{"n_kv_head": 8, "head_dim": 32, "rope_base": 54100.0, "qk_norm": false, "lr": 0.00618, "beta1": 0.95, "weight_decay": 0.035, "lr_head": 0.00941, "schedule": "wsd", "decay_fraction": 0.784, "final_lr_fraction": 0.02, "batch_tokens": 262144, "train_tokens": 610000000, "steps": 2327}
Each number is 200 + 40 x the weight over the matrix's rms, rounded and kept within 0 to 999. Layers, rows and columns count from 0.

# layer 13 MLP down (transposed), 1024x256, rms 0.144, rows 404-453, columns 32-63
178,232,159,234,229,172,193,208,192,208,207,215,158,246,217,263,190,162,229,113,243,187,191,162,264,152,191,246,192,183,174,230
201,73,224,170,286,156,188,172,223,249,146,226,155,93,211,146,244,261,275,186,254,224,179,220,220,176,163,256,181,219,208,205
180,240,187,297,179,168,188,161,186,184,177,213,171,224,280,221,229,213,199,163,189,155,223,208,233,211,182,216,176,292,156,230
193,230,197,170,155,148,215,166,185,237,162,162,221,177,199,211,218,176,149,151,212,238,104,233,150,170,201,216,184,235,151,238
183,166,174,155,194,185,156,193,168,191,189,238,55,228,216,180,256,178,237,181,177,208,133,217,188,233,181,185,202,196,179,182
198,171,195,185,251,242,243,173,214,282,201,160,157,133,196,230,236,272,236,239,121,158,201,225,188,221,183,182,174,188,275,191
149,156,154,220,167,224,246,225,160,247,260,175,160,180,188,211,207,170,185,190,202,190,275,275,236,174,227,275,211,193,223,191
122,173,240,107,239,237,156,191,144,274,178,93,196,217,258,176,217,184,152,161,156,260,174,280,208,276,132,125,240,174,187,187
218,145,223,185,253,210,207,209,213,220,135,261,237,167,171,248,145,192,180,189,173,245,209,223,197,196,277,219,167,201,190,205
247,203,202,188,163,203,94,206,175,162,180,175,194,208,163,132,240,181,177,268,176,188,212,181,212,219,183,191,197,240,197,142
234,189,153,190,218,289,256,222,218,155,184,209,99,235,212,147,108,242,211,160,141,239,258,228,244,145,225,243,163,184,153,185
192,188,170,250,141,234,180,205,189,187,170,214,165,179,173,258,237,203,218,139,223,211,170,158,191,250,157,202,145,168,303,203
150,193,181,197,194,252,181,257,158,186,177,211,185,272,217,135,174,217,295,147,129,209,236,246,205,183,211,211,221,268,263,169
162,175,191,201,175,221,224,163,209,152,223,191,199,195,155,241,156,145,211,233,172,198,274,183,177,228,180,162,248,201,153,195
163,199,149,169,271,144,229,182,235,261,184,102,136,236,163,177,197,191,180,131,219,154,245,261,153,234,220,207,242,147,173,166
209,186,205,217,184,122,163,211,182,231,155,226,139,202,211,268,263,172,190,165,186,210,160,176,181,157,241,156,217,274,190,247
216,195,226,241,126,182,227,206,197,196,203,165,206,234,142,234,262,173,174,212,260,178,206,196,225,288,231,206,187,216,301,265
275,189,217,188,187,231,219,192,246,211,152,223,192,167,256,256,200,182,232,161,110,174,191,264,209,139,112,230,257,177,197,237
153,229,210,203,196,229,208,170,252,171,161,225,163,238,208,189,220,184,237,249,248,163,263,181,149,158,205,192,191,183,191,159
199,233,235,277,190,216,149,215,200,239,205,152,187,137,213,193,159,227,179,188,162,155,203,157,182,209,160,190,253,118,148,212
186,161,208,182,177,219,237,179,289,167,199,118,169,174,182,157,248,257,256,210,149,257,208,179,185,222,223,184,152,223,232,203
161,204,193,132,168,180,183,194,208,263,134,181,224,189,180,173,211,174,214,237,151,209,252,234,221,217,117,178,219,196,284,167
179,174,186,254,215,224,205,169,174,260,192,254,269,226,188,174,237,202,216,210,168,233,256,246,199,260,215,168,157,159,188,217
232,186,252,192,222,225,209,192,241,159,238,256,212,141,218,251,189,167,213,206,134,183,201,212,245,163,255,149,204,180,112,171
323,194,226,186,225,266,166,245,127,223,273,243,173,177,179,214,170,179,209,183,155,276,251,250,191,139,169,198,217,166,159,169
187,171,162,212,182,241,202,225,222,174,172,177,190,131,161,170,247,247,189,243,309,201,220,166,126,185,189,154,192,191,215,183
174,214,214,230,224,158,207,231,201,181,212,217,231,215,204,189,171,269,199,259,230,216,132,211,198,260,205,195,248,204,197,216
206,210,234,139,248,206,231,202,206,176,203,216,232,179,220,187,194,248,158,158,250,182,242,167,158,253,225,138,250,253,230,161
263,243,154,215,237,147,290,236,235,137,248,215,289,112,198,274,168,244,169,190,217,243,181,265,200,148,213,186,177,220,263,206
202,207,186,213,135,254,171,257,195,207,243,188,66,236,179,191,219,189,132,191,139,170,216,162,208,208,243,250,195,233,153,171
169,189,180,191,233,210,191,244,173,187,200,174,136,238,175,239,216,133,215,174,155,215,225,155,131,160,170,200,208,165,226,170
206,214,159,208,195,231,229,207,168,221,203,199,184,195,262,242,227,260,312,179,247,147,178,307,231,226,192,245,186,182,197,227
159,252,204,219,237,283,246,150,197,146,181,244,228,201,197,171,132,230,149,207,197,131,208,156,204,200,240,227,224,208,254,180
161,277,249,155,221,243,124,180,157,223,192,212,210,244,185,171,125,219,215,135,237,165,176,215,289,153,174,228,210,159,185,261
193,132,291,202,194,268,190,239,172,201,164,200,148,192,234,238,194,279,159,202,213,206,169,264,160,144,215,243,140,157,201,180
216,226,217,206,205,169,171,115,120,259,183,169,205,232,223,158,250,185,171,171,171,292,223,156,201,233,255,205,189,184,186,197
183,248,205,185,163,213,97,196,245,206,175,233,178,188,168,220,155,183,171,122,268,165,197,154,165,201,176,149,197,251,81,174
169,224,261,207,166,247,245,206,195,131,152,261,122,228,254,224,263,246,169,169,158,209,165,228,204,115,163,249,202,202,204,294
167,220,242,138,184,220,217,150,136,230,258,199,229,200,143,195,252,193,170,196,164,194,251,229,211,202,223,233,221,205,166,214
211,172,203,214,251,191,197,250,126,184,313,234,240,238,228,145,213,208,200,132,175,215,179,266,230,207,270,227,140,183,222,168
231,164,146,242,235,219,157,217,132,239,164,213,184,176,188,147,245,261,107,213,248,230,246,196,131,235,317,190,173,150,83,202
169,266,244,200,199,214,215,151,208,234,138,160,280,286,112,201,244,87,213,164,161,239,238,196,162,144,221,122,186,218,176,188
215,159,277,144,204,190,210,126,186,207,191,193,235,181,189,227,182,234,239,268,246,184,241,279,162,100,117,241,281,187,181,228
170,224,212,169,237,104,253,197,222,206,173,130,233,316,245,163,212,208,108,214,207,176,122,134,225,243,233,176,224,239,223,211
164,160,228,178,208,135,146,164,196,251,220,188,174,238,180,234,294,141,241,160,213,182,207,233,261,212,194,196,301,184,150,128
206,195,203,312,195,232,252,146,261,221,143,207,236,224,207,251,236,193,212,182,127,253,158,148,199,182,134,211,230,175,239,236
214,161,235,165,162,185,198,218,242,117,185,213,204,277,176,222,148,267,241,267,256,222,234,202,283,131,214,281,186,134,179,229
270,137,213,150,239,202,140,130,113,229,239,127,144,192,229,168,173,198,199,118,95,195,235,232,165,185,178,278,258,185,185,185
199,182,188,220,223,209,245,220,180,163,199,211,208,212,175,208,202,196,248,106,244,77,174,215,190,188,242,260,207,144,241,137
229,165,235,179,199,168,259,212,249,140,204,252,195,208,272,219,241,229,220,162,218,189,162,229,136,191,150,248,220,205,159,217
# layer 13 MLP up, 1024x256, rms 0.146, rows 405-454, columns 32-63
200,195,246,231,147,205,259,115,238,161,229,217,233,186,127,175,191,235,125,238,159,236,188,100,190,158,261,164,264,159,202,205
211,196,184,262,217,248,126,197,147,130,183,143,166,250,207,207,190,233,261,161,174,148,221,213,221,187,243,163,181,231,136,231
248,234,159,231,210,243,264,185,166,266,190,147,166,174,127,173,225,118,155,189,169,148,238,277,168,214,191,189,127,144,166,219
243,178,101,254,256,172,225,234,142,167,200,156,241,186,153,208,232,198,164,175,225,199,245,189,189,151,183,190,183,170,218,270
167,146,204,176,279,161,246,203,182,193,214,154,207,160,190,123,217,244,178,217,230,168,302,159,277,143,224,188,161,128,206,223
171,224,151,168,154,136,215,233,155,156,153,154,283,192,234,171,102,249,202,239,144,188,206,172,176,189,214,178,235,165,195,214
241,175,138,185,161,134,156,264,128,203,219,217,270,119,205,187,199,154,170,232,205,153,212,172,208,122,259,181,146,110,155,242
253,216,207,185,242,232,177,164,148,168,221,185,170,226,163,165,209,225,262,204,194,203,154,176,200,125,139,200,234,255,170,173
191,262,226,165,178,215,168,205,247,219,141,238,231,221,219,192,274,336,258,205,150,264,208,196,266,225,133,185,223,119,177,210
198,266,240,213,237,162,187,139,203,146,247,304,224,299,218,205,200,201,174,226,243,191,228,157,61,101,252,159,166,223,172,162
222,144,215,169,221,259,207,215,127,162,182,195,218,171,194,180,235,174,148,125,223,200,225,256,180,160,231,180,195,145,218,196
257,143,240,218,254,189,260,165,207,340,229,182,195,172,225,200,241,212,155,254,225,206,124,255,290,236,230,180,101,162,157,151
224,210,254,199,237,190,130,241,145,237,192,234,120,275,206,211,168,230,209,189,189,157,157,248,166,243,203,155,116,230,256,185
174,205,182,151,193,200,226,208,249,251,203,152,194,149,182,168,277,259,191,276,164,169,210,177,133,221,253,259,243,183,148,187
238,189,235,215,227,202,245,255,152,127,226,219,232,178,190,125,178,231,201,262,176,157,168,198,147,259,262,150,191,176,237,232
106,141,153,179,175,231,205,203,206,196,303,273,179,251,195,214,133,213,219,196,242,189,207,237,138,223,215,219,330,185,106,213
142,220,190,210,162,157,118,198,128,130,232,172,224,163,153,208,196,194,240,191,198,200,169,180,208,200,154,196,136,153,143,253
256,211,177,181,266,184,214,201,186,210,209,161,153,113,187,166,287,239,266,158,184,196,197,205,187,188,255,89,183,127,92,224
167,171,191,229,173,223,207,198,212,209,189,198,256,222,168,177,194,118,217,161,193,165,207,251,131,224,278,157,161,207,254,212
227,210,198,210,274,206,107,249,176,211,210,209,222,262,184,209,195,80,207,162,229,188,210,223,260,214,196,202,186,169,121,178
191,235,206,194,195,161,151,247,155,197,172,222,141,203,169,190,200,196,203,253,186,234,229,180,213,112,231,227,192,179,194,251
176,229,162,178,130,208,266,152,183,281,220,160,186,126,145,158,255,137,204,188,185,155,148,231,157,166,66,127,217,204,204,210
207,231,202,181,223,159,206,160,133,186,263,138,206,230,169,198,253,236,182,131,166,197,218,200,288,270,265,169,206,176,225,182
185,195,174,217,208,216,218,199,196,204,206,186,246,118,194,240,237,221,203,202,214,179,249,281,177,184,245,208,184,178,303,176
202,231,219,176,224,187,236,166,196,227,189,191,202,138,256,212,139,140,249,173,183,235,265,181,162,247,224,149,232,230,206,251
196,188,127,172,227,200,166,194,236,149,167,208,225,200,195,189,155,187,260,155,176,266,265,257,162,183,216,179,196,146,248,236
254,159,176,200,254,218,198,269,144,257,172,240,157,211,218,181,167,141,248,294,157,246,193,267,215,155,165,199,171,162,234,173
128,114,211,186,225,225,192,137,219,197,228,212,141,225,185,226,216,147,220,169,172,178,241,121,132,236,224,207,180,100,171,218
187,153,150,150,258,173,277,173,176,198,211,226,324,222,180,128,204,161,230,154,221,226,226,201,179,200,178,174,199,224,224,177
171,237,146,152,320,218,115,191,259,184,194,243,190,158,212,261,185,242,184,245,127,250,213,236,174,262,190,158,239,183,114,258
155,237,216,224,220,175,181,280,216,207,198,169,199,147,162,161,188,217,227,158,193,176,196,248,251,149,221,173,229,179,244,178
271,128,197,170,244,223,178,203,274,243,206,219,204,242,139,186,216,231,265,304,232,244,203,248,226,146,158,201,203,152,70,248
262,210,134,166,151,189,177,214,201,172,194,100,158,211,236,210,214,224,186,244,168,244,295,219,188,183,179,134,219,201,176,160
193,199,219,208,187,201,217,225,191,203,282,221,236,247,166,216,246,241,283,200,213,195,193,137,121,175,159,185,171,249,183,221
207,241,284,195,218,153,212,236,192,175,154,156,198,205,205,198,172,202,219,199,245,219,178,159,261,237,186,207,202,236,246,239
288,166,101,182,229,177,190,225,194,259,270,234,232,236,223,288,186,202,269,200,136,217,210,180,203,203,170,214,207,195,155,111
156,259,213,261,226,142,209,168,162,168,166,217,197,189,213,175,139,139,178,200,152,218,221,231,200,221,191,178,170,191,153,155
131,166,230,98,189,245,144,145,237,239,203,236,153,228,195,253,199,199,253,220,168,251,208,202,176,260,184,287,180,113,233,264
208,253,211,198,214,267,200,187,251,235,121,245,155,189,213,124,135,144,197,155,176,163,267,204,230,203,280,186,221,190,155,194
186,230,213,110,183,249,227,209,257,184,242,178,256,197,283,234,145,167,297,181,188,185,211,216,271,228,189,263,202,240,290,147
182,231,115,160,82,209,212,186,166,113,302,182,240,225,168,159,167,149,258,247,171,167,248,230,103,178,242,208,242,206,156,166
253,309,275,143,109,194,188,281,113,194,149,272,312,216,230,125,227,161,200,181,230,176,189,149,126,170,237,130,228,272,154,235
192,219,106,207,103,268,183,191,235,230,212,192,199,166,192,188,274,222,245,193,150,194,220,188,248,154,184,216,126,168,197,154
218,272,183,250,136,213,210,222,189,258,212,232,211,141,191,193,118,279,230,36,249,173,146,137,263,158,163,197,153,150,173,216
197,239,226,129,215,140,163,219,318,252,228,222,206,232,179,213,151,185,172,196,225,189,204,214,159,151,227,119,177,167,249,239
137,188,203,105,174,178,185,221,185,189,218,223,181,169,217,185,262,258,261,262,305,126,191,186,212,160,148,185,163,212,204,155
182,272,127,160,175,201,156,156,127,201,166,178,152,212,198,81,206,210,202,177,232,225,223,171,109,179,198,307,187,183,143,164
162,203,219,183,158,94,223,188,207,72,170,132,150,167,161,216,260,173,190,104,117,242,227,139,174,227,214,232,137,193,198,258
233,159,125,247,189,208,200,142,186,199,174,263,242,211,192,139,287,167,220,209,215,155,237,172,274,258,220,171,220,203,235,237
209,159,207,207,215,191,226,193,220,126,191,265,238,189,196,190,201,253,208,242,151,226,172,232,193,234,216,240,243,168,254,192